{
  "vocab_size": 858,
  "positions": "learned",
  "qk_norm": false,
  "tie_embeddings": true,
  "parallel_block": false,
  "init": "normal",
  "init_std_up": 0.0334,
  "beta1": 0.95,
  "weight_decay": 0.15,
  "lr_head": 0.00537,
  "warmup_steps": 200,
  "final_lr_fraction": 0.0,
  "doc_mask": true,
  "train_tokens": 129400000,
  "dataset": "wikipedia_en"
}
Each number is 128 + 32 x the weight over its row's rms, rounded and kept within 0 to 255. Layers, rows and columns count from 0. The size above them is the row's rms in percent of the matrix's.

# layer 9 MLP up, 640x224, rms 0.0994, rows 405-435, columns 0-111
size [100  98 108  99  96 105 103 106 106 101  98 111 101  98 101  95 100  93 109 102  95  98  94 105  98  95  92 103 102 101  88]
[[ 59 150 122 110 147 145 134 161 113 142 111  79 127 149 113 146 150 110 122 173 140 125  65 112 143 117 131 139 153  37  99 124 149 141 127  87  70 103 200 137 153  94 118 101 175 152 173 140 144 118 187 109 163 168 137 144 121 127 109 121 148 101  97 157 144 139 148 128 133 117 189 115  78 132 128 135 150 135 124  43  88 170  55 131 158 133 149 127  66 161 163 131  59 151 169 138  95 107  99  76 100 118 120  79  95 121 133  82 169 158 122 145]
 [130 115 151 127 142 119 132 174 157 171 117 132 133 132 124 144 158 122 136 169 142 138 152 154 113 120 137  99 105 150 133 142 138 145 158 125 101 130 124 192  86 112  99 189 135  88 109 135  87 133  80 131 156 130  67  84 129  96 107 103 188  30 154 118  74 166 144  97 110  91  81  86 111 118 149 139 164 124 167 137  85 139 147 106  81 123 143  77 103 142 118  93 119  60 128 102 117  48 140 142 115 148 162 110 119 118  91 179  88 119 110 119]
 [116 104 114  89 120  98  61 147 111 115 137 115  68 194  86 180  69 123 113  66 124 124 141 177 127 151 142 139 132 128 187 123 161  98  91 134 112 119 119  68  93 150  66 168  80 125 100 166  85 131 117 186 146 165 132  77 119 128 113 123 128  96 108  93 143 157 147 154 142 103 128 150  96 170  97 125 132 158 118 140 135 164 141 104  82 140  68 165  86 111  84 140 158 129 114  84 125  90 120 162 145  90 113 106 123 157 138 100 147 120 100 155]
 [171 166 114 109 156 114 125 108  81 120 132  65 173 148 135  85 133 111 106 163 138 128  93  96 173  99 212 146 136 165 122  91 125  95 146  36 159 158 151 125 112 128 116 171 105 171  87 127 145 141 101 113  97 157 114 106 131 173 156 161 128 127 115 101 116 120 140 124 114 104 127 137 114 128 165  90 123 113 174 107  93 166 128  57 160 140 150 127 149 161 134  95 108 174 152  84 151  89 183 127  93 120 167 143 130 128 174 130   3 129 145 155]
 [ 87  92  48 161 161 144 150 139 210  49 130  73 111 139 139  87 120 109  84  76 141 112 160 127 105 150 168 146 106 150 143 138 102 183 129 155 113  52 119 119 131 168  74 145 115 123 114 100  85 107 135 106 217 146  99 139 137  76 156  98 143 128  98 136 147  89  69  96 133 117 119 197 141 140 173 170 111 126  85 157 143 109 115 144  87 128 145 122 153 167  86 137 103 160 177 152 100 155  95 162 117 182 196 111 173 166 128 122 130 130 145 109]
 [153 145 151 109 121 117 148 102  96 114 170 131  78 123 177 147  89  99 123 161 140 130 167 115 124  97 164 126 151 137 180 147  90 144 180  69  38 101 147 109  96 148 184  86  57 172 123  59 154 117 148 140 157 136 163 119  92 161 119 158 136 142 109  77 143 128 105  85 100 153 129 126 104 136 102 105 127 163 187 138 146 125 134  95 177 145 100 134 140 119 113 132 135 136 188 109 104 139 127 137 165 188 125 145 159 118 122 126 111 119 125 126]
 [128 152 113 129 118  70 117 113  76 100 102 145 141 144 146 176 150 146 170 124 133 188 130 185 126 152 189 112 112 146 160 120 121 106 117 126  88 128 155 133 125 147 101 140 129 129  81 116 133 120 141 129 165 121  91 125 142 166 159 117  70 164  97 159 140 124  91  93  79  65  95 121  99 115  43 122 114 155 125 172 109 159  96  67  87  82 171 158 103 161  89 107  77 110 103 157  70 169 150  92  42 137  73 104 173 119 163 201 147 191 162 151]
 [ 85 175 143 190 138 100 125 118  79 112 150 104 129 140 173 156 129 109 106 122 129 182 125 160  49  87 129 151 147 119 157 121 101 131  89  92  95 101 138 133  77 151 160 149 148 120 112 122 138 187 168 114 134 153 138 108 141 147  31 125  93  84 143 150 156 111 141 152  65  92 125 100 170 140 142  91  81 144 140 137 103 161 155 137 108 103 120  91 150 126 190 136 170 129 167 124 147 156  88 168 138 116  94  88 141 149 135 131  46 109 113 123]
 [105  99 151 134 159 101 146 110 115  83 101 135 183 150 154 116 158 113  86 104 102  80  51 155 145 160  82  59 148  95  93 142 133  82 144 160  99 232 130 122 131  96 139 171 164  72 174 125 138  93 157 147 132 107 137  84 146 152 131 168 111 102 141 104 131 143 100 155 126 118 123  98 175 144  84  99  91  67 120  90 152  93 125 143 154 119 106 104 130 201 141  52 123 162 124 133 110 139 133 165 134 136 154 125 113  49 134 167 151  58  69 127]
 [131 108 127 120 144 130 147 145 128  87 142 169 121  78 139 164 118 123  78  89 112 119 160 168 167 197  88 118 148 169  71  63 137  83 104  77 119 129 143 151 109 134 181 168 126 102 196 187 139  75  91 167 154 127 134  97 145  87 107 115 135 135  86  90 116 149  94 169 156  80 102 127 129  98 140 139 193 155 103  74 164 118 117 105 178 112 107  93  63 120 174 121 142 118 119 164 182 108 112 137 124 100 165  32  79 144 117 110 155  70 106 139]
 [ 80 121 142 123  68 141 130 171 101 199  93 104 116 191 135 108 140 136 133 130 162  93 156 140 146 147 106  98  60  96 122 102  96  70 132 138  89 137 115 118 178 140 103 115  68  87 184 118 124 130  85 164 123 140 136 166 149  83 116 143 113 201 120 117 128 149  50 126 197 132 165  82 183  75 123 138 155  33 122 126 109 115 129  98 159  73  93 153 151 126 122  96 143 100 112 150 144  99 128 140  92 204 166 115  86 170 124 109 133  71 128 117]
 [112  86 113 135 120 183 187 140 134 168  77 124 124 133  91 109 129 111 161 135  92 129  99  58 138 155  85 163 199 148  96 106 136  77 100 164 103  63 115 104 169  51 118 125 125 152 137  70 173  98  96 138  87 143 134 140 161 133 154 134 134 126  67 150 173  91 121 152 124 125 135 115 107 162 173 163 169 121 131 102 165 108 122 180 129 132 148 158 130 154 140 155  99 150 101 134 141 149 147 118 131 143 131 115 102 116 130 161 105  85 137 110]
 [124 143 145 112  71 151  60 159  85 120  59  84 120 138 104 123 165 130 171 137 139  98 153 166  90  96 126 119  67 157 175 114 110 131 134 122 138 133 139 145 123 119 109  97 151 127 143 118 166 147 138 189  89 170  83  58 168 163 152 119 113 117 137  97 146 155  85 191 134  67 142 141 120 145  98 100 117 128 186 116 152 142 174 130  99 113 117 103 131 138 161 112 137 140 152  80 139 159  83 145 143 124 132 185  72 112 130 120 136 129 159 186]
 [137 132  70 102 143 142  79 131 122 116 104 148 178  98 134 197 169  95 103 131  56 115  61 104 114 112  98  54 140 131 150 117 163  66  61 141 115 104  92  94 100 119 131 167 126 168 156 121 160 125 107  52 179  97  98 126  94 132 137 112 115 129  91 122 171 141 170 185 105 151 102 118 145 157  65 167 139 138 123 109  94 171 141  93 122 170 102 151 147 156 177 102 155 110 146  94 124 101 122 112 136  86  50 131 159  83  64 126  86 148  77 145]
 [131 103 181 101 117 139 151 140 157 156 150 135 135 109  88 164  93 126 156 111 128 120 154 164 122 123 136 164 101 117 153 105  89  93 148 134 146  71 101  93 136 121  87 143 115 116 137 146  94 134 160 101 137 213  61 121 159 155 125 151 170 121 103 116  83  85 122 114 139 166 138  85 104 107 153 123 114  93  68 145 142 110 147  65 117 133 119 178  51 144 143 142 141 177  72 115  87 116 150 157 135 136 115 113 112 194 183  92  51 100 131 109]
 [145 116  49 153  95 110  94 130 137 104 121 154 126 140 162 116 149 155 201 136 136 159 126 101 146 118 132 104  83  94 128  69 117 155 164 119 185 104 107 165 121 106 109 185  84 194 148 143  81 142  99 142 150 162 123 123 118 121  94 133 173 119 164 102  88 211 141 119 125 113 147 161 139 189 172 114 113 167 117 117 153 133 122 172 177 179  80 121 119 129 121 192  78  62 126 135 178 135 112 139 143 197 164 107 145  91 147  74  96 148  96 162]
 [117 148 136  83 106  84 123 140  76 139 133 114 180 147 166 133 133 129 128 127  80 123  97 101 108 180 106  86 107  87 103 115 157  89  87 131  89 108  83 152 131 134  82 114 110 175 121 178  99 124 116 137 103 127 133 121 122  69 177 160 126 112 128 109 158 188 136 165 137 112 157  67 133 155 115  91 106 105 120  99 142 144 214 139 117  84 128 125 110 122 180  66 129  69 148 137  76 171  76 128  91  59 165 141 138  94 110 150 151 157 130 141]
 [151 161 153 177 119 153  88 115 113 139 149 118  91 179  99 145  96 105 128 127 130  86 123 160 134 163 177 119 111 116 144 152 139 145 116 188 152 105 102 168 107 126  74 165  92 130 102 167 120 132 111 125  94 169 186 169 103 119  81  81 110  88 119 133  74 112 104 103 128 122 113  68 133 151 105 122 143 110 169 137 152 213 124 107 112 167 197 129 114 177 125 145 154 134 171 153 165 129 116 150 111 154  96 109 128  62  99  89 134 164 138  77]
 [129 149 112 107 151 110 108 133  65 131  54 154 139 186 155 172 115 178 137 117 136 104 129 152  67 137  93 136  58 154 165  92 141  80 157  85 146 133 155 135  97 168 132 226 139 110 107 140 124 153 169 150  86 149 140 168 185 104  93 103 105 150 109 158  89 118 138  75 150 180 143 127 119 137 137 143 142 150 204 103  64 154 150 128 133 113  95 147 150 132 168 125  80 187 125 202 152  95  93 124 184 136 133 147 165 124 109  97 158  79 139 174]
 [117 147  92 164 164 165 120 121 185  90  94  92 166 123 120 137 133 111 124 125 155 150 115  95 126 148 200  72 118 138 148 151 121 124 135 152  99 155  86  94 109  94  98 163  96 116 142 144 167 128 140 127 156 173 162 110  65 102  73  84 135 163  99 152 182 149  75  89 143  97 103 178 121 108 160 129 122 139 173 121 123 162 128  98 118 144  92 123 145 125 180 163 198  78 117 176  97 110  35 107 192 134 138 125 128 140  93 178 126 149 145  93]
 [147 106 111 121 170 136 175 169 120  71 144 158 104 141 133 163 131 175 163 137 147 107  45  98  95  73 123 177 112 175 139 158 172 154 121 120  92  79 115  74 141 144 150  88 146 105 151 125 133 112  97 130 134 139 109  91 151 100 155 136 170 108 188 155 136 133 149  82 145 141 148 111 149 183 124 144 134 151 159 136 122 107 113 169 106  84 176 119 118 103 157  91  91 171 116 137 137 185 195  73 112 140 117 155 175  71 100 173  80 126 119 102]
 [132 110  93 135 128  82 126 162 139 137 163 111  81 182  76 203 130 174  76 178  86 118 106  95 146 185  71 200 126 129  73 111  93 150 151 130 129 128 141 184  96 117 174 152 136 132 140  78 123 103 145 151 130 100 114 147  73 134 121 168  89  86 144 194 136  88  67 147 158 191 125 121 156 114 109 180 163 160 127 122  95  91  71 124 128 130 144 144 106  92  69 146 108 127 189 141  93 147  60 138 110  74 153 193 141  65 153 130 137 152 119 108]
 [136 121  71 143 166 122 175 123  60 108  88 189 122 127 111 138 154 188 148 110 146 191 145  81 142  98 165  64  86 138  85 116 132 127 114  80 125 143 160 235 148  69 123 134  86 137  84 119 141  98 131 119 152 103 146  55 175 160  93 161  47 176  44 123 131 147  77  91 154 142 145 113 136 173 171  97 120 146 125  74 101 158 111 139 181  47 159  75 136 151 133 155 168  77 158 140 151 176 121 129  98 104 111 128 175 119 104 118  59 172 103 101]
 [103 134 142  75 122 188  99 111  85 173  93 128 108  87 127 146 161 100 105  55 114 176 156 154 142 112 146 186 120  91  92 153 115 122 108 130 169 131 110 132 133 128 173 178 162 124 101  80  60  77 134 122 100 149 134 131 163  95 116 141 137 110 135 157 167 108 172 156 115 180 154 119 146 167 138 128 138 153  88 134 127 143  72  74  98  74 100  89 194 110 114 170 122 160  86  79  82 109 147 140  97 180 106 123  95 135 121 136 141  99  97 144]
 [ 57 110 177 169 131 105 109 136 206  93 134  95  77 120 126 148 140 100 142 120 147 143 150 106 130  94 120 136 141 178 137 102 159 166  72 155 114 145  78 148 130 115 126 130 116 145 142 144 104  95 148  88 125 109 115 126 109 136 174 145  93 130 121  48  96  54 138 138 138 115 131  98 104 143 130  87 149 139  99 138  64 131 170 114  98 133 183 157 114 136  89 185 129 135 125  65 123 119  74 157  74 167 122 115 150  93 155 130 175 128 150 163]
 [109 178  84 129 158 104 127 122 156 139 154 161 113 200 189  85  91 144  32 127  98  85  96 128 153 167  81 166 104 132 116 111 187 165 141 149 121 149 179 101 126 118  76 140 194  93  84 101 157 112 102 188 123 102 154 123 141 176  93  98 125 109 135  96 134 152 108  77 115 157 132 159 163 153 106 144  83 142 156 186  83 138 117 117 145 142 154 136 111 111 127  96 106  90 129 131 111  64 106 193 169 107 135 100 140 128 114 104 116 181 150  95]
 [146 121  99  96 112 173 128 140 159  65 189 118 185 142 123  27 181 134 130  71 157 103 100  92 115 117 168 185  98 114 158 117 122  96 125 142 158 133  99 122 139  93 135 143 148 149 142 172 152 159 156 149 101 130 148 152  83 123 140 135  95 104  78 138  95 169 163 115 110 193  63 142 207 136 128 137  95  86 133 122 176 180 135 100 175 139 161  31 127 133  98 181  88 171  97  92 112 138 164 113  99  85 107 143 111 138  93 165 152 122 137 102]
 [129 144 154 116 137  59 184 136 135 122 127 156 121 157 136 100 145 109 174 142 157 156 115 115  53 112 122 147 128 114 158  64 106 111 134 161 181  56 162 130 141  72  69  92 148  98 129 160  73  65 105  96 100  95 128 199 148  71 186 180 143  95 105 178 129 117 161 106 149 170 129 154  89  94 157 112 107  97 132 174  93 140 135  82  97 188 117  77 131  86 146 106 127 149 153 118 127  98 108 170 115 160 122 123 114  87 122 182 167 150 155 151]
 [113 153  93  25  81 140 113 154 117 124 152 147 143  82 128 150 128 149 125  80 131  91 149 108 107 107  98 207 119 125 133  83 117 172  97 196 190 153 177 123 131 198 188 150 137  90 170 119  63 139 121  80 129 173  75  29  96 146  99 139 149 136 154 129 165 106 149  83 123  71 163 155 108  78 149 121 204 138 103 135 111 215 161  87 156 159 120 160  96 164  93  92 183 121 165 138 135 158 124 171 109 118 123  95 161 130 158 121 123 128 142 131]
 [154 113  90 173 132  85 153 109  30 119 118 147 111  76 151 190 126 151  97 101 184 101 169 149 128  81 141 114 191  40 179 113  98 119 128  72  88 130  87 121  96 173 124 150 155  94 114 146 109 114  95 110 102 134 122  95 125 144  84 127 109 132 183 123 122 117 118 133 143 122 121 153 109 152 100  89  71 189 141 109 179 142 121  84  79 122 116 161  78 129 156 152  77 173 125 112 131 145 125 109  79 154 121  73 121 170 114  82  82 116 161 128]
 [144 175 154  66 153 114 159 151 130 144 144 135  82 160 105  96 102 152  67 128 134 125 150 146 127 119 128 149 164 119 130 104 166  99 106  74 143 139 106 176 102 111  89 150 169 106  85 124  91  95 173 107 108 143 174 143 131  93 118 114  90 141  75 164 122 148 141 120 150 109 112 115 155 132  85 166 103 198 138 101 137  86  89 139 155 152 115 111 106 154  69 132  68 160 129 122  68 101 129 103 199 129 192 112 171 125 115 127 137 107 121 120]]
# layer 9 MLP down (transposed), 640x224, rms 0.103, rows 405-435, columns 0-111
size [103 102  96  99 100 107 111 103  93 103  89 107 102 101 108 101 102  94  98  99 101  94 101 104 102 108  96 107 104  97 101]
[[171 185 151 157 213 169 153 151 115  83 112 139 173 126 135 195 170 147 120 196  97 163  74  89 138 123 108  81 188 129  77 113 158  78 166  79 183 112 141 113 155 124  70 100 128 128 112  72 114 134 161 185 150 131 102 167 129 171 190 112 142  98 144 156 143 111  95  39 123 103 161  91 102 159 159 113 136 163 144 106 143 153 136 139 170 183 107 131 119 105  86 141 126 139 143 103 154 105 118 145 173 160  95 143 149 126 101 101 149 133 162 139]
 [ 99 140 193  45 153 126  88 108 198  85 182  97 134 141 149 137 164 122 142 100 142  99 112 111 154 141 144 181 139 102 143 118 118 178 105 140 132 173 125 102 107  23 167 113 137  97 117 102  99  93 145  92 103 155  29 148 102 132 149 147 121 165  99 103 162 112 133 135 146 133 121 152 185  88  86 112 138 166 132 163 119 106 118 169 144 107 112 136 166 108 124 132 169 136  94 170 138 100 122 142 190 134 132 153 125 178 148 110 153 150  98 134]
 [132  60  93 103 150  89  72 175 110 144 136 113  97 107 155 165 150 156 129  91 137 116  90 165  87 147 100  97 165 161 189 193  76 152 101 115 128 112 146 164  77 126 146 128 155 129 114 131 136 154  49 146 151 163 148 142 122 132 118 186 110 187 105 114 123 175 126 160 107 148  96 158 142 136 135  84  82 158  75 153  69 120 122 123 140 155  77 106 112 147 131 119 138 123 142 115 103 120 114 160 114 139 141 129 158 144 100 221 130 153  91 147]
 [175 107  83 112  78 195 170 160 112 143 119  57  96 104 113  94  93 113 113  51 168  98 105 180 126 161 119  62 114  89 110 131  77 153  88  99 110  85 165 160 129 147 161 139 131 130 100 160 196  78 120 163 123 148 155 163 144 164 149 147 130 116 139 103  91 144 134 175  87 145 172 165 122 180 134 139 134 142 111 116  80 157  90 152 129 175 117 171 146 131 180  86 180 179 125 166  94 161  75 179 121  87 133 128  99 159 119 164 115 114 179 113]
 [135  80 137 162 159 156  86 140 170 145 125 152 170 198 144 109 140 174 115 136  92  71  87 124 178  87  86 111 122  82 130 125  74 125 151 144 100 167 119 112 173 111 140  68 168 131 177 116 175 141 135 101 176 157  87 116 132 129 107  84 147  79 136 166 181 130 115 141 124 141  87 136  70 127 122 122 130 146  80 184  77 150 146 107  96 142 127 122 161 112 179 180 159 202 138 134 107  80 109 149 129  81 121  53 107 113 142 151 129 112 135  73]
 [120  80 161  93 122 169 116 114 103  69 105  90 142 135 141 121 154  99 121  90 141 146 148 116 155 123 159 173 184  94 151 137 185 156 116  70  85 100 144 133 163 138 126 116 136 109 124  69 157 144 166 131 106 104 151 168 122 156 110 130  83 136 162 137 110 113 133 140  68 157 124  75 138 132 113  95 138 121 137 141 103  65 137 137 106 203  42 169 171 104 107 146 125 110  73 140  90 127 110  63 158 115 173 138 114 136 148 167  58 166  74 151]
 [153 123 147 132  95 115 141 126 125 192 107  76  90  63  94 103 119 139 121 160 108 129 138 139 154 111 143 116 114 107  85 153 188 132 139 136 132 199 119 114 163 156 122 219 157  81 116 107  78 146 114  80 138 147  65 131 118 191 136 174  91 142  89 148 153 100 119 143 130 137 113 108 163 106 150 132 168  64 119  74  89 141  97 125 175  89 119 135 145 160  83  84 174  87 120 127 127 135 107  89 124 133  94 153 119 128 197 136  47 133 122 127]
 [132  91 114 104  87 148 113 146  93 138 125 164 117 147 177 179  93  76 111 162  94 119 129 202  88  82 113 198 138 146 170  85  71 130 119  97 192 136 126 158  67 139 151 141 171  92 104  81 108 138  66 109  99 158 117 127 113 112  97 129 133 128  88 108 154 113 160 130 125 144 136  66 155 148 168 131  98  88 207 140 132 134 191  91 115 128  59 105  91 129 143 112 140  88 117  97  88 139 124 104 139 120  98 131 176 155  89 142 179 133 111 107]
 [185  37 124 133 112 159 132 103 170 136 125 164 122 137 117 148  89 112 138 167 149 137  82 140 136 168 138 107 153 159 170 113 135 134  75  72 135 149 156 164 115 125 182 137 133  83 111 143 148 153 186 139 107  96 173 123 131 110 124   9 101 156 159 128 135 101 157 154 123  97 118  82 177 151 135 119   8 147 122 101 105  71 119 157 133  87 154 106 207  70  94 131 158 175 110 110 112 129 157 115 107 120 164 152 152  75 121 101 134 120 158 143]
 [100 143  91  82 173  84 162  84  96 179 111  98 136 111 147 168 115 160 139 107 129 140 150 129 146 149 141 187  86 131 133 127 137 166 184 142  80 135 102 115 133  81 138  77 142  89  89 121  66 130 117 165 170  99 136 122  85 114 100 140 121 111 167 143 110 164 173  57 198 133 154 140 189  98 101 146 125 128  81 105 111  80 153 136 148  89 143  96 138  85 110 162 146 112 150 204 124 113 150  66 139 156 131 104 110 171 127  22 155  89  97 171]
 [ 88  75 148 169 116 123 172  95  84 188 160  72 152 108 131 112  98  71  65 151 181 101 118 174 138 138 103 100 150 104 135 135  98  84 136 124 146 133 189  72 153 173  91 145  91 148 162 161 118 174 164 129 147 114 162 150  98 149 145 128 106  78 150 161 115 121 116 101 102  81 127 132 113  81  84 130  72 130 135 153 108 130 164  89 105 116 138 153 156 116 160 134 105 153  77 128 109 126 116 130  80  87 165 142 194  90 133 138 130  70  57 176]
 [101 155 133  99 118 154 126 114 131  89 130 117  89 137 145 154 103 174 132 164 136  98 174 119 126 155 107  80 139 194 160  81 147 110 111 115 117 110 132 118 161  65 101 172 153 139 172 196  78 134  44 121 111 119 132 177 145 117 101 123  87 119  45 145 100 166 114 103 116 149  82 134 126 170 146  98 184 135 114 118 157  80 131  87 166 104 123 114 166  91 101 101 128 162 108 151 143 129 184 159  64 149 186 144 138  99 138 161 136  84  86 135]
 [140 102 131 172 133 118 109 112 110  78 135 150  94 200 123 149 188  92 170 155 191 125 106 159  78 117 130  93 129 106 119 158  96 135 116 128 143 102 100 116 168  98  87 124 146 170  87 150  55 157 138 172 121 199 168 146 138  92 173 195  52 171 143 133 152 110 155 163 172 145 119  97 110 136 160 163 113  84 144 150  83 140 216 147 152  93 156  97 124 136 139 136 122 116 116 101 113  84  99  93 161 156  83 114 181 111 119 172 131 144  88 134]
 [140 151 143  80 136 179 147 146 132 158  95 128  96 131  62 145 125 139 182  88 112 124 107 173  84 106 155 146 125 155  61  92 138 123 144 153  99 184 114 116 216 115 114 133 120 161 126 161 146 143 138 149 130  92  56 126 145  86 115 161 102 128 151  84 145 112 102  49 107 123 161 154 154  78 145 134 146 129 104 122 138 106 112 139 165 147 127 164 149 132 150 149 103 119  90 108 148 160 124 163  48 156 181  64 173 126 152 141  83 160 171 142]
 [107 151  74 170 116  95 145 104  94  76  83 104 134 130 123 146  93 158  85  73 126 122 108 101 139 141 169 142 170 170  45 117 130 126 103  96  57 148 100 177 154 130 134 158 153 144 120 120 156 115 127 141  74 161  50 144 100 121  68  79 132 121 117 131 124 157 108 168 121  77 102  98  95  91 163 185 141 103 166 112 141 138  99 112 122  79  92 103 100 113 207 147 117 129 158 108 132 123 121 106 149 131 135 146 157  95 145 192  91 123 122  86]
 [164  88 128 224 185 134 199 168 119 181 139 108  98 108 100 118 141  97 131  88 110  84 148  98  99 109 147 101 139 147 170  47 120 141 124 138 157 137 144  79 101 177 115 120 102  85 144 192  80 177  84  96 139 167 128 151 169 103 192 109  94 135 147 179 122 158  99 110 139 152  96  57 124 145 110 110 173 117 139 127  61 150 118 164 154 137 140 131 161 149  77 180 142 174 130 134 182  76 141 154 146 103 137 148 170  90 127 130 140 129 141 156]
 [126 136 146 179 104 128 155 120 116 125 158 164 168  42 134 101 137  92 108 193 126 166 148  92  83 169 140 108 175 149 191 109 129 141 126 142 179  84 150  37 151 117 133 122 180 142 143 164  92 170 145 134 113 106  96 123  85 163 115  98 152 186 146 147 116 115 167 165 129  89 159 172  98 137 104 100 153 108 108 158 138 167 112 145 119 101 148  90 144 161 150 128  86 161 110 105 159  85 154 105 123 126 157 130 131 187  99 170 159  40 113 139]
 [ 83 105 112 104 112  99 159 137 169 125 170 172 138 155 115 113 101  80 188 125 147 128  89 169 136 101 131 135 125 122  62 144 103 125 104  37 123 168  79 130  96 129 125 158 113 150 195 103 169 113 139 192 171 128 170 155  50 109  56 142 135 109  92 155 157 181 164 152  91 141 127 227 111 145 127 150 114  95 105  44 141 148 115 149 147 106 138 190 138 110 127 110 156 103 152 113 134 133 153 127 143 206 127  90 118 111 104 159 150 101  98 142]
 [149  84 115 129 122 132  99 109 106 107  96 148 113 133 158  72 151 126 151 145 184 146  78 131 183 116 131  72  80 166 106 158 163 158 119 195 125  96 105 115  91  94 112 149 108  75  75  86 155 122  75 146 178  91 156 117  68 103 134 116 138  46 154 155  95  59 124 113 113 186  73 107 130 176 122 167 161 170 141 158  94  89 186 121 136 160 169 129 129  77 102 114 104  64 185 174 119 109 133 126  66 108 120 143 123 178 171 139  87 127 122 122]
 [153 112 158 122 112 120  37 139 109  97  93 127 166 141 165 112 153 132 135  98 144 114 156 122 169 117  92 121  90 140 126 127 145 175  90 136 138 113 182 115 153 137 113 182 122 128 160 115 146 129 126  83  67 169  96  98  66 138 102 108 175 138  75 149 120  84 106 216 121  90 107 104  91 129 112 140 131  80 132 146 166 180  97  97 116 130 158 144 129 148 126 135 164  81 155  99  94  91 175  92 149 143 125  72  88 186 141 135 102 108 152 126]
 [134 133  87 137 117 124 162 112 123 144 127 114 164 107  96  87 127 122 142  94 128  68 135 188 114 124 159  78  94  88 109 107 108  88 144 165 145 159 174  59 132  70 166 118 146  62 141 120 114 121  73 116 136 157  94 127  70 151  81 132 121 166 124  84 146  94 101 101 108 140  97 129 159 138 165 139  92 119 173 128  90 167  98 145  15 151 167 201 141 114  90 139 147 193  96 120 219 120 143 214 115 126 140 162 109 189 118  73 206 126 150 143]
 [106 131  93 131  68 121 185 109 117 131  83 101 173 110 170  76 158  32 170 171 119 146 151 159 143 100 139 123 158 193 151 111  97  96 118 156 152 153 132 127 124  50 141 131 161  89 136 189 128 124 132 125 195 152 232 117 152 162  73  72 147 102 117  88  70 154 146 141 146 145 138 154  95 108 142 153 110 111 205 160 137 137  99 108 139 108 112  92 169  89 126  96  81  93 157 128 163 131 169 113 101 162  88  71  94 125 107 158 170 156 112 155]
 [106 134  58 173 118 122 127 136 109  73 132 118 160  72 136 146  94 142  83 114 154 159  87 108 137 158 183 153 108 180 117 181  97  98 108  83 111 108 119  90 172 165 140 110 136  99 149 148 166 129 151 116 116 171 192 100 134 105 139 141 135  65 141 133  77 107  84 131  98  96 214 101 128 186 168 141 158 121  93  93 127 191 119 144  73 143 161 112 168 121 179 107 160 173 197 193 111 130 193 115 137 118 138 148 116  99  85  91 126 107 141 189]
 [153 159 140 143 144 119 178 144 101 121 157 106 152 164 141 127 170 148 158  89 158 147  97  75 149 138 125 136 122 115  73 129 156 151  79 123 145 145 153  64 128 175 115 130 175 128 133 131  68  81 160 128  38 132  94 109 106 113 164 192 151 105  72 112 127 133  75 153 103 112 129  89 118 157 161  74 147 139 114 160  76 151 145 118  64 178 135 101 100  86  93 167  93 164 111  98  93 176 115  68 131 117 168 128 159 155 104  43 128 135 148 171]
 [ 87 161 120  88 158  48  93 151 142 131  90 159 158 127 143 172 118 134 160 147  86 139 144  97 215 114  93 142 128 133 167 116 167 149  48 152 154 112  78 139 173 176 113 126 136 170  78 115 141 155 117 123 143 148 158 149 117 148 125 200 109 159  48 118  52 127 151 153 181 162 123 139 146 168 117 154 170 148 119  90 142 120 125 162 156 130  98 147 140 187 141 143 162  79 129 107  74 121 114 188  96 141 160 131 169 139 125  83 132 165 121 158]
 [118 144  91 127 127 139 133  91 128  92  99 141 141 101 156 107  90 164 111 141  88 114 159 147 135 109 153 136 168  52 118 156  99 109  96 180 177  84 119 138 162 157 161 107 111 138 177 134 102 144 168 153  70 165  96 109 119 116 125 148  51 126  83 153  91 102 117 206 121  98 150 143 160 137  70 180 160  78 137 126 112  77 103 131 158  82 151 149 154 120 183 121  81 128 114 147 145 131  96  99 119 106 153 187  68 125 169 125  98 131  75 108]
 [ 94 113 136 105 121 170 107 114  58 133 110 138 110  87 113 133 172 154 118 168 138 136 102 138 125 163 132  73  95 194  90  86 100 112 137 158  70 101 114 119 154 126  65 152  54  81  93 192 135 130 130  85 103  73 136 116 118 194 132 109 211 137 117 204 122  98 153 167 102 102 111 185 169  75 152  97  93  85 125 136 190 130 149 161 119  73 122 128 122 116 123  72  95 142 123 206 154 157  95 152 134 154 139  98  89 149 121  81 144  81 169 165]
 [ 96 144  99 129 153 150 105  79 150  90 124  80 107 145 182  81  90 131 140 126 119 143 131 148 148 157 127 142 130 188 179 146 140 116 152 130 147 120 141 124 166 173 142 146 126 115 123 110  88  90 137 142 125 124  92 181  90 139 145 143  93 106 175 128 122 136 114 142 154 107  59 120 166  80  83 139 193  70 165  91 119  80 145 130  89 115 165 124 188 218  89  87 129 165  79 143  78 169 127 159 109 143  86 134 132 135 101 100 119  82 130 139]
 [133 175 163 163  96 136 210 121 112 114 191  86 124 128 147 146  99  84 158 131 172 144 104 129  92 117 149 171 110 156  88 108 131  77  89 143 154 122 136 163  92 110 127 137  99 130 101 120 144 142 185 130 105  75 149 108 109  47 179 168 144 127 142 152 154 117 120 126 221 147 155 164  92 150 134  90 129 118 157 172  88 131 112 159 157  92 103 126 180 180  82 120 112  99 168 138 151 148 173 128 154 164 121  93 153 117 127 153 161 130 131 121]
 [110 143  92 129  71 162 105 113 120 166 186 104 136  71 119 141 139 158 174 170 122 121 133 144 142 114 146  32 111 171 101 106 105 122 134 130  90  51 139 138 112 102 130  92 158 150 151 168 169 127 149 158 153 134 129 134 154 121 144  94  76 110 146 173  96 148 160 140 150 149 153 114 106 146  86 109 126 132 142 135 124  96 117 130 156  86 140 111 139 136 143 112 143 149 163  92 162 149 129 113 152 142 147 194 131 149 128 143  40  90 111 141]
 [144 182 136 102 150 130  49 109 107  96 138 126 132 155 117 180 165 133  96 174 101 136 113  77 159 106 112 120  64 129 121 110 155 108 133 165  47 108 131 147 136 185 161 147 111 122 156 128 126 162 125 143 119 123 143 140 177 124 151 172 126 133 136 107 180 114 141 121 147 117  99 135 103 131 154 135 112 125  83 139 109 141 192 179 136  95 154 113 227 115 103 120 220 164 192 151 112 100 143 117 104 122 126  72 176 194 150 120 108 101 148 149]]